Weights of a small GPT-style language model, trained from scratch on English Wikipedia.
Architecture: RMSNorm before each block, rotary positions, no biases in attention or MLP, untied embeddings, attention and MLP in parallel.
Training: a variant of Adam for these matrices, 907M tokens, 6919 steps.
Each number is 500 + 25 x the weight over its row's rms, rounded and kept within 0 to 999. Layers, rows and columns count from 0. Numbers have three digits each. The size before them is the row's rms in percent of the matrix's.

# layer 4 attention key, 256x256, rms 0.0588, rows 68-122, columns 0-127
086:496465490502521480530475513522552501457522482490506489502495478480544495486474465479505484491543524486530507525530517552496493469487485535484490496475507491494478520477496463520526455484474512498495536516502491499543496479489540487484473534527507523532502548534489517475480503536511481505490527489529478513562526519454527515459475469501485463493460527519496484490513515486499503451482
073:522537525515467478515475456477471520491488544500486521485517531461517471506513482469506483503512522527506541504491516527509457500493493545503501502542484518520463520491502462462479517485485545492470511518528552460505463509549483489508488486496477475510516462496484511506500528502516493501489518472553508518483520506471485504470510515498507476492485429504499475500507503488485473513473
093:526495511515473493459527531480498486503496507504450472549519507490477496536515539500492510533476495502490494518472480506519530543528520512545505463501506497479499512483488537518441508550512502503484471481476511511517492501464496467494581484475523494500501481466534506555445485484509525531487490482450539467508496462512528490504505474517554521511495502489533543493475494471528489497530
072:490510480483504520493529492506526520515512509515455552491528471514507510509459508524509530531510492458518436499484467442489525472469501501483498486457485503470474498507507515558485473503495456527526497484481479538564529497503514489498506507505496502518520532477547486509495501523494517514516486511483483509450540459496517480531518500490512530559487493462530527510523501516511554484491
087:508511475484464477475513495478488472526488443506511483516487535484454506478511552499513505534456478498502481445510476511500529506491517494479540474494508532486545503534515509508418519548513524540467518513456494559498514494529499479522498524461488469501506473477541501541493504518469526528499490513473510482446499508529517492513509482454493499523445502479517572496496496511475494531512
082:493455497498461478478530538493519494498539483530516462509497502481502477496499511489515502490483500518513450504496471517483524534482539544498451476461461500475503539548498502510489519486438503522478511507488508525529515511517540505520527476484510480503487504507546503578562530490498515526503481509521506507515524511480502488518480446514482525488496480498508500504481518501504550490472
086:520527460511441475499485462489464559527504490495475484521497512514487486514508543510464523522477512503515481502462511527473533554502479525492496500476538505470492521500523466489485493507471521529521468474487511491539554501551479503497517492469485543496548473498473508564500501500490529513488488468508508505479519477509472496475510511493524482547459500536515529460491489522469523476475
091:465468435501495466506548519488522502523508494523484507489476539487544505477542511500525506473484482483487534453518475505494524494451502515431494467521466470494502470478482534507496515527485529506468495487472533483505538530506449482488506484468467534521483495510479471541522519509491486520551470485485495476502488487517473480511513476460488500496477482503484542508505497542512494535462
076:473488542520517515469489499462549468503493499531481491518527493496534541498487476465496520529517489485499545480520488502509508488523522505502476577475485450536517508455516509457474521481489461527520442458498493471498486504480509536493536444476486471491521476550488447491454529457514480501490522483534481541485490508486478497503433459512497502463510472497512490528491492458560468524506
096:514525537489534494518459482528493494476532532467495486511535496473516508502498453487499456477487542518493508539475515470502459458528469503485484523534509513509472524531515472485550476485478478489524497538517469509472476494510506521500496496534476517494475464533500494487511477516527481473487531490500461517521512532462514513506525545512460482451501514559522439545503478470462499463498
089:501513518517508515500499484462494529491512471484488485480510465509567471516545509468529542510521446523514505510524484509470520509533508486514445474492509504508514524525537505523484465512475486510499516505511487445527445506486511556499531488508494521511494494475532502469511505456482546512509506539482525538491499456529517496549488509521521511472486486486511468515470503519575496532491
097:480485473503501489503437473521483550489495533481511499491504491491504476485473499519506469452496559506491472516493492500506514484509459476467544453525537489508478492506520506503534499508482538501501476511522505550483515489526504482502482527515508519498491506510457468472557478526523462504516507478500472512509496551526480502517555499488466431518468524560491437514508519552505508463462
093:481477511509541532536500487456529456500487493528474487472494538518494530513505542495469523523513487506475489481533501475488506508536513511479476600525495487554518477491498504489529516514523452497469508473489513460484478462500482526482517456483512512514517490482497486503485511516496472488512506474485502478475485426505497516558509472514545511505521479428485519506511471461507477533542
084:500515503537502516525483495488511512472509493508508471483541412493533528516527479516481498522511519487502493527493507509472496521507480492553508494491515521512501518484506455503530495544503487509493462516546504511480474494490477507485493465502496477563504485504536464511524506505525474512495493505464484565524560497484502458510507542495505510500494455492488471498497457476552522511501
075:493469501488526473486508487483523542510488503476524515543480516496480506475539468506526519469567486467529542468536484495489482476487478505490508501542474499514479505461492528507470491526494465469445522438489485484480484491406505465517496532480506485514524498507493486451480518510485501476463527530496505472479514480513521496506475499533497492469535481509425508467509512523458506550498
094:481493500509513470512476514543439486459520522503514471480480462509482530490472464527481451501505542501492498513467502493515472471483448490533537451512496511523486517520478470477531534493528510512483479514520525496478522470491486529548492521513471480535477503490506504541542483521507466479513498510487483474525523514521506479480507492537455488495481517540499470471502472499548520466507
093:487529493473482528493497451471529522548438478488504541466494536515483520496484538526498537486507497490492494547508518526502492470500503474490503487478514465494509525538495550504556465502506497492535522479496492511476520475497504445493547525506484477461538490487472497481504503520479484500545517491459496504489464483475483545492557483501502501505488497467488487497516496501457477492514
089:531454518552526492538531492466507460514503449534476486573533556477526517480509512516481496506480459504489538477515515473502493484489520499530486509468494519490517484455495509525478537518535461483450518475493524443510462505483514490487503508484515481517504527475501504510458541432508479462453476492500552504497478469491508500490485527473522517514530451438467533492498468490523485536502
079:520490509507495496502524543503479489526504465496471477493491467512511482520469467492466475470489477489472483534458524507503491493469479519523513453484492504497473541496529477461526527506544529523520475533502527471485527477527568529508478542516508492493457479451498522544512495482524524540481502501489504506565529519469488487481521490470487490468459520523524478512493484534496506465510
093:492488493516521502483517517490493509529514454533516524512494508458505456503531506469538531505474481492505550471518487485503537515484523521480481502486489480487544531490493518530453520536450498506495520491486490478536453517513493490464527494460526504503532532458475473513485501486479533510494490549528540531434456505497518471499483473481525486523503501450491523528497540465483503517512
093:497556484491459540478502449519516512494500501531482516493483484465490511501505539523535539518526544482547460476544488514452527490492488467496509523482512458515493497486494533488500517482502491487506536477510514499473500491483494454529525482499508470497551538521523476438556496542480476492512490512533501487448485487537439531541499488489510519522512471469484511538515526504490486530507
087:483509548479500493506505489504510575535511478482513487508503519485491486495487495502489509498515522527525489504541516524480527526508517502496486519476497493481539525507510477534470411475489487517515515489511549513512505477493489450518542479502495444495541488552521475480478498492451542484526503434483505511528500497497449519454555487477498528527541462468474471489563533511453485499468
087:464491503501477505479490512517489516527481492463494481480488457495511451536479503499439518471501496506508502550468494489504522490460478530502514472470523483521500469538493520475504486498519560513526476517523546504527485466521557504483495509483495507447515504441450520527490491495511541525537540514510519497512502520472490486481549445444476538513449551510513451543507526525472475521523
087:496479479512490521471498513500507553499516509491450505493515514471497457509493535475483570475470478494525520509512522509502507509478531535486506529492526494467504544483494509520453488512485499452509502500482500478547469517485461518512534472435546538514556491495463485467485499479484543498517483549490506533476467482497476554480528479485537469532521490462470533515530504470446483508499
094:489534512455489510491503482510481514515496481522481512517492557502494508498482483470467506525472479519528531506503498521486527463557490435504520473490442464503546492457538516485487526512474504540520522499472520506522484452503480504484547473483506506472514554530516487463510502472495451476518476500474491486503486464500511505496477453485531499538530498490432495531498520494540490465534
087:507436484498497495474561515537465497516535490461519492477476476501515483502491482486517481474487490541505522462504526519472504540501496527509520491435490513532493533537517499535440488466507500502490502487493494514537455510501528513511503519526524510528502505519497491484482517533508545464487502529496512530534504498522512467516502539497535520529507529476480509470558506520472494488474
075:469505511502539497521514504499514519479571462486528495519528515491550475495496517485480496465469507519537536474532526500512496500509525502478509497502481513476518539505496451559462489497485503493527498492486502527532548486501461529528501480498500528497515475534511495497457503454495533451502516478493499486490498491537466542536510496508535521483559488482470545488504523462472524497478
105:521478499534483479558525522499475441489516523471514439507489489531486525526497447509444481470529513489465493519440518490538448498514506501506513485503518550465492479516512502489524519517516510489505480502501505555493506532509497484482456525540457489488480494485500508533500482511536463502465504502492510493498492496489552460501495522536491475462515505513521510492477469532490516470481
121:494477467513550519482484499514539483478486503484475477525556493495527507525513461516517484492495479495507531513504494519501535414532477499526509493535521475497487497471484533492495530500483506518471503506485452479526499528492488476502488517487490508521488545523491472469460523495490461508501465515460513522481454480525495537458523518503537500502474513492492453513427526473534471495517
105:512460500477512511470518503518493467458546539521516477502522469492451504499475500518496489513531513537522529442432513512456504452496499483510535513515479512508491514455534471486521537483544490499482489513501499503478523528464481526506450517514493524515490525487502495481460539509488468451480488524496545522557522510512500510523495526480503500491559458487512531502493447487521497459477
102:553496531519532500507500517505522475506542538495476527497498521497496523485512507464504492474525504509480521461506472495530496499515540516584523510493468476513476543496477460507541561484530484482499538506512486451487516532435467559484458489515529542527485491505496479514469521473498495475427488530530487539538472528496538496502486536544511493480532478496486502482525475501525516482526
108:467525513493471499557537511530507500511486525483470506492499483481497496501488468508482500501534565522506500456497505556489496514515501508493520494520479536540516500513523573494514508539523530503484560520485526527442494494487478508497500491510499484462536531487478484452479541522512490464539508489498518504506512503541448500488512510483528515527523466491524518512548511499510411485462
115:481488490487490518519538520505521524520570487481502505472545534474486489483475502478501537487465501538501508455524532540514494512503541468495516545505491514438480536483488461517465483513468466475529510481479498501539518483521463548504499478475525544480533480499488479481511516480494506442475508551486491531491496517539509536504509529499477480532543444449446531473539492475453476474506
091:494464501466500534516541508506472520486546478513476498517516490454484520483495511507468475488525531495531499460535500553508500479487510476482505515508489538484486504507553514536491507519504453519502500511481503537472539524500455508533495477525494484495484502520510455490487486503490512438456498494517479534510521507559499527534490536518485491502542429500475524466539482459497501510438
112:493490525469494486514508485487515484463462496460483475496521496474504518530476485520482461503485504483463511526454491487506486464521486536481540523503550484533506478478498522456520508501512522518499491461515506558496512496512527504507465550521452503514481523461489539475525534523534482515536486483485507464499489493517501526485538493544463510502458545523519500518504486516518474462498
112:485510556495484530460515518499522539514490526529462524531509524504483529463528529468504511543510477502487518457499511521485510490524501489443504528513514514495524457501537503511496542534542459493490516478485515468459484492487478511457480532488499492500513526507517505522501515483502521494526530498505515500514518507487523520499468572515529496506496450491486511512486493461554499523509
144:494522497490462531462500485528500485519502502537485527468521496504493497491527518500512532481509487542500515452532507556491538507496520474528508542490471525463498508472502474514468504516521478500482554481491522476506499483513491527480512488476546515430513485530481503473482511475468525476500559510511519546497526520500498548503487515468536500537528459471462511522527524486495463519494
091:452450500483523542509528533537492525503570477540473514495532528462483483477474490472435518505518522529532518473548535515512492489468523492479515510508476548504496553532514482556520505506526470508491540523479466528512541478510449522504489475505517529507507518511516484506463513472504499457464497508477519505536521539516476512509514532512520492488554442476470517505520497484491483503471
109:532556536505474507487512483511518482521483541518475546517495525514460535486504527495516511503547464535521475503496475489518515492459488507539464455472488469537481463477483501477496531476475472492469517500481515464482491498479500492493485524485520496485470491484514491472543498524511509539468483501519509521466484517467543508518466485508511491514504486529509472502483479466523523495514
115:486480499480535503501562506530511515503539487538489498524554490474500498488491547465488485518514542501531510466518503523459510506497509462509519519550487516485513507532505490518498505493526448511483490526476515514498521512490479553501478485482496515493502535518511491496464457482515527468504508526501479510523490511515474531514484542472519505512518467498493497485505495490525491487482
113:525536502495524492491462459519507500491460519507461498482457467490490500532543494534531498509505497464495480557533495458510486524484496495503471477501532509555539487499491508501506492477472519539487508510524509492489474524450552494501516498513495466518486520481517443480544509511537477555493480475518533508453468494489484470474501471537482518480481508492508500533523518504519502495497
111:517511502504467482469479463475536495507481495467517480498478499515527507531527490534530485484453489518469506493470479476484525523482482492531501481475546484468508468487468495464478489474470523462499456487491479448490493501523535523498496549486482531507489519451491503503568483488519477536517526513506529483484504486481526478501493482511504486518454525520527464471493478519490513495539
102:456527520480520507499523529530484488470508477537544486491505495478479484470477500488518489510535540508547537499521522495507488470521495514504475514536429506494491514493496486530539494495467477517506509532528465511516556491486472534508512463484506497487512541530495503517472512453500511475515504472480468486541511525511500499524488502478506483468517468503467507487454477495516519494483
121:519505478531538487502535461511532494483522462497526515524537498531492518480487471489536463511476511478517456541536488471515500477520517520492487477526496463531513518522493517516499524483477514527534484530507456520535515491488487482489488507536509515533508528545531513506523524520507477469461500486526482483505460452480463505482502493501506488494494471459480489515442475530524498484529
122:512539510523485504482493524511487487493471493543494556476469547479483487514529514521534503529520503516493530428483493460495503487503518453494486496532481488490518492507464533466493524515435470531470556543474465490491462521509473510492513487453494489453484532500502466488474477511498468498529510517474481513516513468521532469530473517447524516514490531544479458482464496497536507526471
121:523504538484549534468510456516519486490519489533507543485460494499514485493491509492520539539542475488550547521579512521510499508434472512501472501537496487458539504536505531547534500475490466515492497500491471448524472511425488478496506502524548483547521496529461474459462535509504484494485483487521496519465427536490462495530475524520513507468509494454470512486522506490495499521467
123:534509460530534475511532508512498473506535487487493505502522498475514453487484496473484494506495509485478451524553549494504467482531510512510534516512497486497520566506525462530542530497489504510534488503511501511539551511503487533491501500505498533508507494493473528523484494472476505493450500517523477476536468516488438502442479501463519481494530470485481514527512480498498506483513
121:487489469523499498503467478513504494461500468537486477467492422470492517505491485510508490514525502488507537556506496556479491488486491486516490525504483522508530518477499521521517497499521509556527480504510495488473505510484493487523488484514490488523522526531541486490456518551507457460461522526479514530503474503518459486522500514461511506468510475485472509547501502522535481490492
118:516470496511463486471528478502522488487459527528497502481513497498479527491515520505534471551544511509507537484478467530481495486497526476527494545504468498494514485504504523459518504533503481498503524511491493459439477515497491501506504498466485469450513566503544534513492451532515487493525496533503491490515534473499500463548459539451499535507517517516518476501452475507534507520495
106:524513515547480442489482503485502482531442511504487483495497506529493527516544526530545494507526494502499476484478481516484506518509486496515464505479482444476513490504494531470492517466500476495480538516466523453464468531463521504509529521488503483483491507513498479502496451469490505536500522476486476500505505473454518477499477494453505541482492554515491490524475523499521537507524
095:571521477533499479473551503505478469481480521491498502485508474555464506512543511530568549484511465488508461507445470513491508514509499461514424501486493469504470502458493521475483469480427513501452482503488495514532464508499522472500502520492514518526475475468490496491519484506491492529492505517521498508511478510497518467520439480495538514475482552489480488539483497504494519519538
101:430458523485505569544502543527496538471514514557488509487509527494464496474482472488477491543531550509532527466492501479512503473503497478466502509530469486471472491519528516497516527499526482510486515523499520496468514501505467518504505460499510476464498544522503490493474487512514506483527483494470507523520505518541519494534493545493480464526516490505505483479506495497476485494471
125:469541527518423531479526501510497491506479499502477471512491499547529505495499528503503500483492487497505496477449487495514511471465488526504498491471507505488479475498509495474468489502517527471493492512497519474509454513486504457500519501502497502464477489484481516490546487491534499536517493495509498463492526473452531460501523466493484537508471505531527484481514485488484512534483
088:529532505499500479507537515509494458522509513474496497539540486519498505497519520528472509454513428506459471513476479506477507507473510544511485462507495512534485499486487481484507518546518509471484508517464490523502514478513500512496492567519501522514472488473501463519534524486509499457477496466516510511472493521487510501478475468490536501482510474495517529538532493459518481451503
109:557518457507475450481461467446511482501481532453515492471483495483531511527518497517546482482452460485479497514469489510507506506500510487519513515474548512492492505465501470463501462492464531486514456472488508471535464516516524483467514492511481523491506467494522531502538492509502488526516488509517533498437489481477501476521512464503501498507480524483506508534500485533484502503521
# layer 4 attention query, 256x256, rms 0.0589, rows 69-122, columns 0-127
074:484517477530520524522482541490520495511505468488499543517482496487478516508475492516505513507512475504452493459510486494505502478546507503499438473490499483466497458475490508542523488514466541505496550499467477462502489519493511495475528535495526523468486508514509493557464484526533538459492509537492455473508522525515501533502455500479446514512490568491484528497518485491521467514499
075:491505492495445471475496544514517509493518479495492519503476547511491514507490475486483497516531487524523486491547502559532497445489511455484516484453478514472506505533477512495494502507488517517455524520491525491496494511511505538518504531512490556492513434516482531494513510488488518511532513556518489486505513519553477466509532466503501492529541517482524489527519511502520475538517
074:486480496526512484471515512495466488511513539465498468502442450476487501489509543485521500456515520508511531526452478520496500535463511505510461496492498502517531502508466522502518510517492488523540513506501513455486522463471456516520488485481522485512478536547499524475550516476494557526496455538508491523519488508493488482465487481536491484483491501511492459509482507479507542509489
079:486496525516480510511495554495509493549504533499499510511484523497504468518493504522519504490517550494454516513484492490518519514433513492506459479524516500517486524522481507499505471466462481501543499515513546460499517521529507528561477489515501519467510471482414457530476514421510516501470516534520496489536497524524482494424458417515510533486507491553499491523480510484502482542467
077:501465474477483477493478484534480491545508547491528470457507503495509516473467551525499544488511528492454465465430526488464482548514513502506495465493521535503507447507516482490509521510567480448467495474498516504491494528504532529485475535503484474495484474490519476462523524499482509509510495503478501485490526485527472510521525504504537482529503511479512510485512457548538527454480
089:491461455508468518457524552495502482506508480512476487479484472492447484519511502470514530535500534478496520508479502469499522486486506534505470496516488513548521470491496566496464530504512487512487525503491533512479465478476493503541533516498510513478488487490451477439538505471511514532527492563523527527504503539535544511486468497481509501493514450476497497514476518484525448577527
082:549486535484466511473494509523523452514471523491471469526541475543474493504484492508511475480517502482470488501475478519482509493478509554555474503489524497519516512477478471459461552466491466437500524530495510461512530532499555558490484489468477525500589485500472473543520474515493489473472530532498541444535471550512513495433487476533486492492507504504493506496507514496532506496484
077:514521507512437456518470509556508539514487528525519472508527465478469502524487495468495481514470535519499493502517505537455483481476484464516537464495522511473500520553518481467533504521530484476472508475466512533493497499506506511478451519491490469502531486528566555545498500525507505470523519479497533455502504462502492534509497550474526483504487506545486502527494505500511518436454
086:504509504522553543500489491491513521521500515522531523517504507474492470481490505499459521516511520491516513491494537484484514485505510485481498526533481461521489471498509499509529524495508562472477498449506461552500533479519478460465480486530514497537530552538533523476480524531521479511513459472482488544473506481469463504509439555509514526494474514496507489488509498496462543495526
091:514511518482496484538474494470481519444501518483503535521505491488496481507463515511477506524490494543502511516485530449518495444540520504479570488475502510471503498513509523490511507535515536528471488493477530484469468486519533470482563524502495489503473524508508516514485547537481500552476476466494487487481518473531458477487533513486503505513474525477513520501573509486532526472502
087:506507494527556509494506511460519510476493459523486516541486484475460471489490493511491485530496509467471512518509528498472503468473507504492464505490423475523516500512484573498504479521472538522521511483508496472476514476498499506542505506506506498530490446524515544470524526518484508542557491569516512550521508505493532507443471545501516508481516465466503474484447536469522509543488
094:500458494470445487480546523515509450500491530490476498493510476500516546487518506480490499458519525511491515490446443541535509488433553491514519444465505527489497527491503508454475539472537471450489496525512503517485502513498507524513485511478508509511519514522481497512469469486473504490510526542513513491508474508509567518512501504505429484521517505537498526545510475490475512511506
082:498531563491539498536498513501512500474496514498541502518455491493514510478501494508496474495502499518548509497503467449528503477517480519525510466485467525487511467541510486474510481489509519538508494472484504494519470560477499465478540538525503492488498546480505549509430514523507492502449459512464471519474479472485511502522507533492537497495484504544494536491491495516516525451494
073:506491503477540458502481531517502485499453493505505473490559430582528505514494531515505483502474487511503495522477479508492519534511481483505475540487550538480491512510477507477458499514503511519518538552516516507527494497534509548495496519489490509484514521483471475516485550473484522488554511557507484476573482507471494532485509484498498492501452501488530537487490494478510511492507
089:459533531507529487534465478493473523453508480484535508554506467451504501501479480499501492501514505492519487511514487491472482484510459496475516469522497487499530460501514480477529498524480538524536497460508493481532508513521489440472517516540471481537473543477526577519445497497507478502513464487469466480510461487460485483476508495499505507484506533502508499497514520502500507457513
089:477486507490557513508530506512486459490516462494488510509453495470519492477544460467530507519481497537486485502502515512492484515511523467512499507536481484511517521526500528506517513481531482470481503525498517529458524464487479521556481510513527467498465524544487449462540513472482547499503475518554505517522470524499499476495465473484461515478504480495487489504460489484480550565523
087:515497472454528508471525546540515476533501543517495452493506469519513528510496507469478464480522533491498496505494480521503509513479509468502552492483552515444479489492469450455498511489501508511521516491573462535523497517499508521516496493494502518501517479515532483501518445480493542485530519522472495444498479511516490536459498481516513499555482487525497515518529470533479479455462
087:492532495505537488521477491505455542482476498500552490540518513463455486498490489517527466526490488492504516492532489494458446520547461497461490513520487518504509454498492460470518492532482522527491512463507481470449524524461482455484486497520500462522457514500506542480521514509491499499481497486493443485470483474499485479490508490521564527493503484487500489487533506534518526453477
080:513518484499475513489549501498531507502535522520490481452512529525498496503504513493472581503466474473489503468504529523517521523542514511477480536521486503458488513502497473497469469473530468456505500504457494504470501506511524533440528462495504532493514474514495468502510493489490541507478530443527506530489521537506490523558503480492485556511528530453494525512493503506486464500494
086:491468503506487493453518489481519488492495463523491503512497508498508463472514491499431531520453414499530492486502507499503536478546495512522467536519474478464532502477477499561460482461553473506494476515467505523520480528468494511456497502476488522472490563497507482546414524526500537505432497496521523506515497524463508489522497520495476517477500498493491525482454491474521536536500
090:518487493536458477506485511497487485498475488511441529475489525477536509478542502531485495486516534520493551504501508498525535505471483500503463511493482484454497483510495553565490517527469529526493480542497516479506508488532489496497507509479492515497509531517478488489481510478480492523500477503542479531467507523521505505436498482549529480500482479544503531473493464470487485555497
085:497553518533545470523492491459446538489478507494478551507481486456488492490510514526526477530515528502492509501529503482533469490523451490473462509513471467524529475517487509491476514529478534521495465489485479502451502503486524450523522540511495474543467529505504531516518515497486495538510469496483482492469489490518496500462512477509544520482523501489519490471496520496552517477522
083:489524482501479513476586520487521488526481479509505539460475501480534509506483474468495548509473445492481489482521518500487529547539513485523498521504481501502524511487484516506471491504506481466496499515459500546495513486497531525485510479493520512488512480539482464447505519488470554487473513457528538537488533532528472532540524521489502489493521478474510513558490483500488468521480
090:458464526544479496510545522511552499497532500468489463500525453498480476529493491490464550503511495475530487487509516506465498485535511559504487515503485534499512502480492514488442481471519507465492475540478510530469491513501461475482457487487492489503549467490502491506510500487498531479499517499504498523534484535501422508528500527476442491458525480470513492494481491484473535539485
089:537522460462515471477489508447477499500499525490505461491504494509513495519521484560473460463521494527484521505508501460476521532447485487448468548507505493458494509511500460504463540514506472471530520546493513517532509481525493521499465491491495535505495477482514518494531498499475534538502500513507493510481556494499484523477485484495556522524543465472535524486536477475470524512510
087:519483476500444514474517496502535481536485499513474514488469495517516528507498524510495518453499505519490471497498510510494531504470526499508486525475526540489466499546509519497499531508487454485488506525510545501522470475521485539489499473466525524494535467516445405499494488488478473519522530480483519535503550489528512498521522489512537497513502485467464501517526476485479433526486
075:505481534500530504540422519492476510520513499504497478504485498540489533502520486512544469466522540495477512513489499539467445495479486503510524506525497509510522461546543516457542531504457514521499519479520487468505517458508487496519477494532498521533514522493484527496530508503500446458540484528473537484522462468491472488448448513540468499516465536538526464510496493487508494484486
105:459497501496490518462477483474504479458477514530503462519477514523450514467478503480500499530482504488497479542498510537472493480560517481488516489497492520548547519481498477458474524478519507513476490452499515476491477488522508499516515490537507451509462496520531516496571537515492497501511495511470555489503486454480471464517490481492462467482534504498531458495505515517545476462512
103:456488516454499547521507522515492524484526490508510501468497462509494496493464482536464520490519517510468522486522510549471474459534550477508507478531505503462491514476542501489530501494516470484521499521485548512470488519502467510495502523489502497508508486520514506508494453500541511464504513542476519483493550513539497507525457543505500492524542495495490458491526509487501522458488
106:472509512466525529474479524534480502481499443505544462523506495499481553494454477469438503530493496506511525473554521520471462487516478481509532524526482495504458507525538456512503495498492480491530528486516468492539516530498460523492500483521487528516507488513507488507526496501506483421491511488509470522470513481492511511503521532482514529488516495490476497478535482485502496457467
100:480451509477499509443527499480544441513530513500496496472511439499473493510487501534521536475487472506488547485516492513481510491473502543502481561512498484463513473489490490536482530498528507475520504500500509506509476510482492494469484499480521507479548494497528453526448496506487480474471532516494515510522541533535483532532495521474509487469491473511504564500488420454472500504506
105:466492503494489512479518500487503517510509497519497500464502472524466510527511471508483554480570541489478505455519512510517533488508507459473501529471460513486519512493483463531453526528517486473498497522481490487478537494494485500480470470489513493483540479495502469508480494505480506516474560493516494538506523550540449533561484500464531474505547464480518515553477442481496480505493
114:517524495485463528471530512516529480541515495515494491481504494530510496507495498504466514476488449517506525459500487512447530510467526507525471558524488529450513543472473486527451525495517462473508521513496508489521504514483497547475478494463504528491541464491501470528486483465469516478475540519529503517511513582528504536522489503499522472494487471463477532513485448499496486510490
111:461484522490509487537482505535513499480531521528503496537509468471460500491521502509562499530510490504493529508508498501465465462508497490496484435544472508550546461462478530488513478491485517514470517469487504487475487470512497475544502496483522506510447519537510525495493502505504493506563500534503540520521484457470530491468505516511454482458521525505514465489458505500497490497514
097:459526505520541532475504500579513498486515448503544488545479508518503520488526479457495495547441476505536550490513513501472499482510503469526517481551463504500499482490489519469527475470500515491530532464490510500512486528496487508530529531517495497472453527505500513467535501498496517488500521476486475492473480536482499478463493541449463470461483517514539501464436527513549503539485
114:480498521497478537461539470512528497531496444476478509460534520467474460497493454439516526534484442537489503531510503475476495486527478507506459549534507493481514498459511492471508481529499504469518501460449508461538492497487490515517479457460503493471515520532491502485502504482481516466480524523490534529483484485474484528472496512480500487511532495488513515504482503469491479547491
121:511503466480493501487549547485495524495508512504489534490503506478543463515508512477478513470495523497526485415503488510512551534493546472464492507492440521490492508504453509505460494507474478503491508514493496510508488486510495546485504529472522514481557486516492438491475476480470537508473543473545489509495544540521485504527486491451527504550510461487482555528515490467494464521503
121:483496513488531499512488477461495465498473464511519513535475544513507454486518507491519493561508511542529505493515507495491487517492498467506514495525514502508530520489508532472491496462502498490502514449531482472554466515522494493549505464537491484497447565495485538469525472510494489455568515476512514512471467472444487478469437509459474526478513545512529479512493534502497483476528
107:484527480499495454501466532530443535495526526510503538498534509523515523479514492467437544453455504490509502519517490457517499480519515506502497442550486517478490525468484463470472448502513529497492481456512566495497439507515496482487518490502484532498478443537506538520482481485508463529530520484495502517511513518521514501508485485476482491495503525499486482484486534504501488451493
116:533459517467530490479500546444539456512519536472543485501525489490511497535475528474442525495455482496480531475512476480524505488415517534497510483479535482484486491490522493500485487498511513478548510497510464544494474518495527491459491499500484514505539488516492484519447545492499493454465487488548466450522509512526520544497520529530524497514468492454534516473506484520501460488489
123:505483487520526446546500521461505499476494563502529483503541494515482505502485500467529505466546558483515444509434481517500501451502488511497506469499498493557497456483497559504486493482549523488495502474549513505461516492515516479525530500502490487503483477490516531522512502497482501519534485526455530504504510474484499510481523473524464491505524547496501480498504532558477487459519
114:478505520498456540481491493518506494489499514495497529487458545489498496507518517494468490492463445521501485541483464516523505489565527474544516475495488480493475470521496489453508465499469487532509489477483491479541471489531452497486542497494508494470545489550495466536505464503502473485460493492520526494470491467506525506504516539470530507507520503526490458544499508493536482516476
107:526502444511464471503507480491531466524483490507531500515479515525524509516494505478496505461489524507490472481518512505542515521480530469496493448450498503511459511474479495486487506448487491502465481498546502504491478445525488506509480473533474503505517451503514429493513492542505480538504515461497490482455510492489489533528524495515475522495471527507492515534552540517459464463498
115:506469462444532550467547482476517490523500495458474497547520491498490509442507509475551497519503420487527474487474484521551487464488520501502539530550492528510480546554490528492521505506502523474502490510498475456553482538486478512480479475505511482466461532497498513485506481452499505482469520498516490544490477489483510485518509498468467496484474536502495507470456493471507493500510
112:554479482460543479454496513474478529508501497495529487489516529485504495525510515506456527541416484514498495505493493460526502535524536474520462490469479478547509527454503480479473484481506511477483472502497546511520502470481497559472523496515492505533484510535504505470518496552516514466515474496557501447494520515489520548492465525481490488518539512487506500488517501511500464513498
120:484527527528479521507490504535510512493483480503533525471466531456527544499516512471443487529490518486496460518536507503521491501539515476514476490515466482474465469484508448455530468530481499541511462517483501514510500499525459484534501490507477551511521461498450479469542485480517471509486487470494498512442528477509487506504502501488501529523477498480472482500516525491518530495465
106:460474490482478484494493491484518515500515548500485468443514507534473501520494521519457492501516469518501496492527492484485507464501505505513465484469538546493497490485488499445432533472522462477478526505536515501489461477521468532489508511503501509482500505514498521467482476512522555500477502534490537501518500475499482509461484512523485500511503511542531496529502482470502502519481
111:525514501491491506528541495509526487520500502475499476497511505512482516469498507507514507509522418495532505485496495538495510489496524497549487496529554529493465538508521504524522488451505489476510514485518543490540514545455488520483483517483518509447473505506501551507513436474524501530515541529459498530545481498457513474483502503467461487498486543523515510489442526511526530504485
104:533506541504533544503505520525512470514496496493530492542516503539515520488509502471449468538497484483505521528458471513482488505481491493542531473523523504500504514505516510474499501460510543497543498488518509518553520528483504509507486492538462503492487508488450493500513485461513485496482468532504491477467457537481534475456514491491484515507430571485483489478473480543536505526475
104:513547518481483532497493496468497482536513522472510446512487526520516548474479500550480524499482519500495459518481477527499483551506482524543538464504515496491497489514497489482491505526468514481500528526501498533518512537485492472505471459526498528487538442511450517524542506485487478477478495499513508483461515459492527497527453560499525482530461514487460452485524513523500529475481
104:458510486491541543471530488504476531476498478512480536533507495492496473475517499498541537490466481519542524514510497506495502455522529481480512475508522533498556521547482506543481481526513471480472500489452524475510479482532498507458530523456534429467455516528500497490507447497506494457531545489522512529532480509502475460513477512462505483496543506529500498506470542461490494513477
123:491486490522493528524535500473460501523485490490506497519527493518470457485494516532542523510543502495483563472460536538455499484485454511512477570481529493494546489550529510491490502463509488500522547475495496514488508528508512502518487518500508509477494486458510525508460501482497522505481521514524497506537519513479482521475494492495467520463471468491542518509504483511498538532522
097:523472475511513529526435480531513485532515509469508480480467504499493513478505531519435514519547547485457458467476472516482494553485509508501496487518515507512486471476499505456507507462481500524486526476550500505490504485477472493563497504535506521534521491521487487511519524524482489498535502505499468505443502484533497524483497535531522539498488500514463486494526480521505507536515
123:542498487527451433532515480493541501478479532435505474479482467497477537538437504511482480476524525458464474477474488519527475493495512544501500456478525471512454473503517493480508498490521513497512506550494505548450533528465526501499460508509491491501504463454515484516479511517535498542478484492451485470531550466506506521522545472533503442540493499518525515498493511532480538487503